python train.py --hidden_size=64 --intermediate_size=192 --norm="layernorm" --norm_eps=1e-05 --positions="rope" --tie_word_embeddings=false --parallel_block=false --init_std_qkv=0.0625 --optimizer="adamw" --warmup_steps=377 --max_steps=5087 --dataset="wikipedia_en"
Each number is 500 + 50 x the weight over its row's rms, rounded and kept within 0 to 999. Layers, rows and columns count from 0. Numbers have three digits each. The size before them is the row's rms in percent of the matrix's.

# layer 14 attention query, 64x64, rms 0.305, rows 0-63, columns 0-63
069:457539532476589405538484522532482598554515526570493530497552495553486434464571556492470475501481395463486472484432551440503523516545409515525574410536534536514587490465410514586488435425448450
097:485559469465501467527484558601425526612514473584543493491487525451568562501464557500378467494471493460492554525524464549427485588548476425536589472468488513499479526514469545491466437433551368
072:512467570502476528537541453554497565530435515516476436447493509470475580460605464522486470589462448520520555589524499444420516492449463562507601455537436462437463483429427605548578544502457446
071:442498487518590444511495540585414580601483501601539495555520546474591545526496523521387435526509479458476506539548470531430508564502500415529590432498461482499557535467468543469448418490527434
080:489475472482567467515499508577411584607518493622527486509501545480551561523535522510391449506494500447500518535589481515419470538486454413499554469482458496446553560460416579446486415490551447
051:521496493504600413531446541520507468500464510544548527563509484511523479482427536525489472506434549535428582465492562530470435417433659424515478529500473547478487546504522489394453395543565450
052:539471600517542472451504532593431497460481546487511526437530452597440541486509506582451472549426489609522544530517605510468557487410563488512518526549501502399619456497470468454530496540482554
076:498523501516470551485531451370604439431506507395473500528533492503422450416494478512572583471512478549519453454438513510594519461523516578533413524539543478531475468541575411566507531491477582
105:458503469499476561535480439468484532559589473544491488519507538524486442440408519437468570537469421476548561469460437577593580517541510523592489443565503431478462488580390542550514461413544477
074:499441503404478539470468499516577533531605512540422560599461479479542440428589474442596507395503508467471517512483532441541412407532504514464597498459511528523424452520520538525505519522546558
097:438534530527437441477484472502483471518557459438534458499567536491565579513542497530517481422444488547593544526584536506446455514467513538547507474467595538679470481547474477578412464434464481
119:487517518508510532468450413504447565611483486537519455525595440488487547462439412481454422473487474561540496512568500580507507516588526480496578435550490572602512423485496455581439408503444487
104:504431530439459482518525416565464436615583495533502451584486464559463487475520549430542494526519348528552516502544455524515471538393481414567531436494524497549489472526486499519556512604518482
096:591460443529520518527521556510530421401436532491526582438507487529509486497449417522569472549506584412415448419484528557453503436535480544422491620520444477563566502486539458466524518491559525
096:561443412538457509505510474546442383514544417495505492496478481509444494551529487470537474535531468611449499519546485394602423477514452444463525567502488493543584467565603457530535569566554503
098:458582506536493465522391625514447480545478441507515489483480452487472547497503598530571455576510545527498485593466493525527495667494442435461447427463562471488490454558487405513513498506477509
103:568423516473484417387526438437509414491412482532526560529544500446537452496516483467482486369507552555621492500542605544526518478415526516539483513484508432564492542445519563498541507446502520
102:498517515577476461439413498548464500545548463489557580591485470525590455543422513479511558435492415561531512582470492526449543464508509538487526401410468518511514369545519485534535547402549503
093:399495453512550535476460511473534456570561464605503517556507470534563497503461455491572512485548520481470532453443545482588503561434422434528564449502446473565534467542394482551514515575440375
098:465542547577575541525563516461538569518431417563506458519471492463526493405461479590464429527590473497484436565494435638384523564530482512475511507542451492539502452506444477513497428450479520
090:456442445590542457468551485488503612563526510463493523389487443491406437599499548467491606479550471481479437564497488498470564488564566470488423439541493596473549511474453534524448457468523460
092:434456593530555527499486507507430478478568573472525552460425512497430574437411465568428549539477467565521544558488572547573528515508475538496443468551522492410539505479474519396408424438515522
106:474532490472477480462444476510564505448582537544476480574516492461544449522404468562579529378530536438558450479614464574595501451521498521503427441459535494555606493455490483495442436513553456
087:457562496499562456432455543543433470552507453491517430452457493465477489508484469528510443491509520539409550457493614525513519522519444538406491579573533632619447518470517493468506429577462423
101:483374512463515485457580492520539419471508606419493545466391502523483510529572456522490587517585517416447431459505472554467486428466507536507436569439516539421465558498555471457545549529484519
132:536467435530472443485472548505496545486511466497461580451380438500473391508572485483558553475516485555458495577491504462495491549461469514489387509439467551500501505570621505427495619489571572
085:480459528546568483493555430513546530495525503539516446510477538489482497537551534514490573418551520544567511483521494454429473371421447564427632499444507457432518525394464500513557574565461429
253:571470448502467467510535547498525437387508526479517564501448492495461439550540463490572529453492514486473447494496542436586468416441446492435453568422503545568572529476605437437525577541551592
132:433520564490496499497451456511484569624546478555459416527538488522525562461506498459445460507473451501526554540502516529472491549559578494592558395550516476447425462550391562555449432460477414
090:499488459476502524457417470496474416512497574497476548566503533533492455377569378550421552553547465439602560478481410577526493485574470555601566514451497497490454516558539484503499521517515464
088:604479510523517447379588467502526437476408532468498529394419519457437523601488449515480497498538533553442502494536540473513481500479582505517393546534474564441524549492613529444509500548468517
089:565490564554511414505541430530473511518409613501499498426457523527416584458472499445514490512594524414581501565548519501493441512444502501577591477523509447410550454514443576464480557482495509
084:449408500574608468460574425562416630577445513550533447495544512522555561547468487502454536478479462584473493552515522452425490494515525507470510383565508462436497485502452497536549453520509453
064:467443461487508495530471542559490456502554450468546551518481488427607487508467511476447478594558490527562440454545567527543467461481533412475479627437502531513541501403580476467367451438543491
074:480442495557536451448591497506554571521421532453457505498521517519437576490452546456545573515421521539465567493449499499403563549470558537509479404565391550512485544453443554515521489578414457
087:450438507461594506482526495544497493498496509477557542539469534476564423534470475516372490585508477489487481536541541527450473442426561401478526546486476587514591529371473527450392476492584482
086:493469531466578457494516533607446482471463509540546569505443488437534504539480484494386456568520557456503449529525553534464474465422556430472527585455473556511616535362484502457409490489541504
068:566503523480505522528434486501535448514530523535465555534523468442530516567563470570485514446470423491501468453509473508628430475608548458494543494444485541449537517462515394476487446381636437
078:544570465486437563553507551444544439514566515440467529581460463474455477485537521528503548359370470533515545456413511533593442516575501536512499507525520493501534432506425534551603456509501531
102:504513532529487489468414485447569510533522490468440455489559531589473498420468515492616504453544417526544557485481423473525552529588491534545482387561536464569371444607495507540499500504460476
092:482458546478480411487509500394522506460501557512483454505496431530539442486652541518530494467498524583467450517499623548540437506480547532551486514531629459433450491527449467566503491513388526
117:486555514494523525400538372529576565578533532499485424512509436489435545418454548528555521505536485510508470463517555612489493403504523509560469532541515435501413514391417479517522460552540532
091:499585524549394498478502614457496622387541430436480551498427538485411516448460568500505574559529456482503494516499509462489468397473506508433558529503408547477542544526481540460495510534496547
086:571524478476486600464488405509489567486441540549469487474527468472402508541546572520528523516486535436420448585584469520520474419459494515503463469406459531366501617444503537451498505557493485
088:526565471422458539524451516523440539538455532521569505474450455457478568512549492550504506422452483464467584562486506437426456413387424548443513533502529460548556572529500557592564476557547420
104:530496555451473513531466513537502499617539412471503513487445450452472586439510457493460550420498522514602472448458498539454493512539448500581593533544503524449539490452525474419598407416580557
128:425472539475513589586492376500535402551522477516502427511441496500537511395474453484483453567562476522554475501555558599467510456538563496505538540551554562552449403438485486515442567464511498
092:544560489556441498592488592535463471542464448521418530511480631502497522457574457483456512467469531496492562512453405389385522451558524478516489483504468471411451551543533535459547521590501484
088:562443512433576538629467490429469431525569545550529480486507470514509506523528575441491557383404487467480412535520533550493438553543553477493523487473513524452454554470473547519542459499396592
102:462445500534427432488502563543486503440506524555462504554425589573453471516552443503537484506479539517504483454445490341626472534418386573511511542509498497509541515502545457463566578502505536
101:555406499518606529587467506510488488464565546515504501509613439457528459464518532444517515398417510413503501537435479633505428559519584478520581481552472512516477500420471534493462521443476499
100:513494497477437481639451612579502544512515532567529531530513530473495493433533525542492562471466427480528526491419412522486398596543470423520612454471498451496428501548553508505487506415501467
093:487550532474426481482494578513519542392535416466480546585475498487476475508436513569472472513516518488558425471561504465556562426442417477598420510575500369519598486493548475505527513538498565
088:483502497486422565465543601558422513453525523537592493478441484504472468488480460516571479519511474521496497484430419508423605599442404610521499502479468526520509412540529527448464621471512524
089:481453449387520489529444525553589463516497519561463479507392431460461463519477433562588377464540456448440549541442520475536485613510568576474511522521502456547465529500504527456562452457500451
097:558485579446434514581544470479454521418487486417516550499579500476425423607494575526457622505496502497469461516475467478511374475528432475452488523501528565446543541490535418527519501498442579
114:426498577499635534397439496483464560568470467544529504487371466594487474424495508459471583469500464537598465490522512571541523515496577448450450547479489576473500476506435527557495451513501482
121:385532489538441457444495586498556501476543429503452451488459525544529475521391507479543553527505536496530546517470429423543587524380552473451403487576462508589523462551560516506454488505557440
091:440469486466526544379488568543466552533481544442583543469514535583555400496558454452488552486467492536545480546559480486384513399507493544497502504441489489453460452564424583537467577455544457
136:461452467532650540550480462442504448471537466510467492591628530528578426546519512531447460517399460535512457465540605513552491562553510513532491491542510455466532409466473547432505482434473507
131:481514490448472460469498502577469554506516530513510542487471511424439515531474464597505472499503429490477533525426535415516489531466402546575499488487458412489487534554576494459649403538638533
089:459561501471445524559541479526462524563455502606544553472410486548542549413504482478467543530464450534462462461520502430394543445562431530426555546411450494576502440546425568518575526549506505
095:490544541464480437494570461548532559468464460452580489487480509576668478493461487496534440632496485556502491422553426494434554456526494532473445478532507590579537446494468522479450457536487428
103:508553527450521512557498403507375484518536483521569500474507463452466609519496530613478539388472513536548554473485467421484502467468511494497589469511473462449494528580635546466545412496520528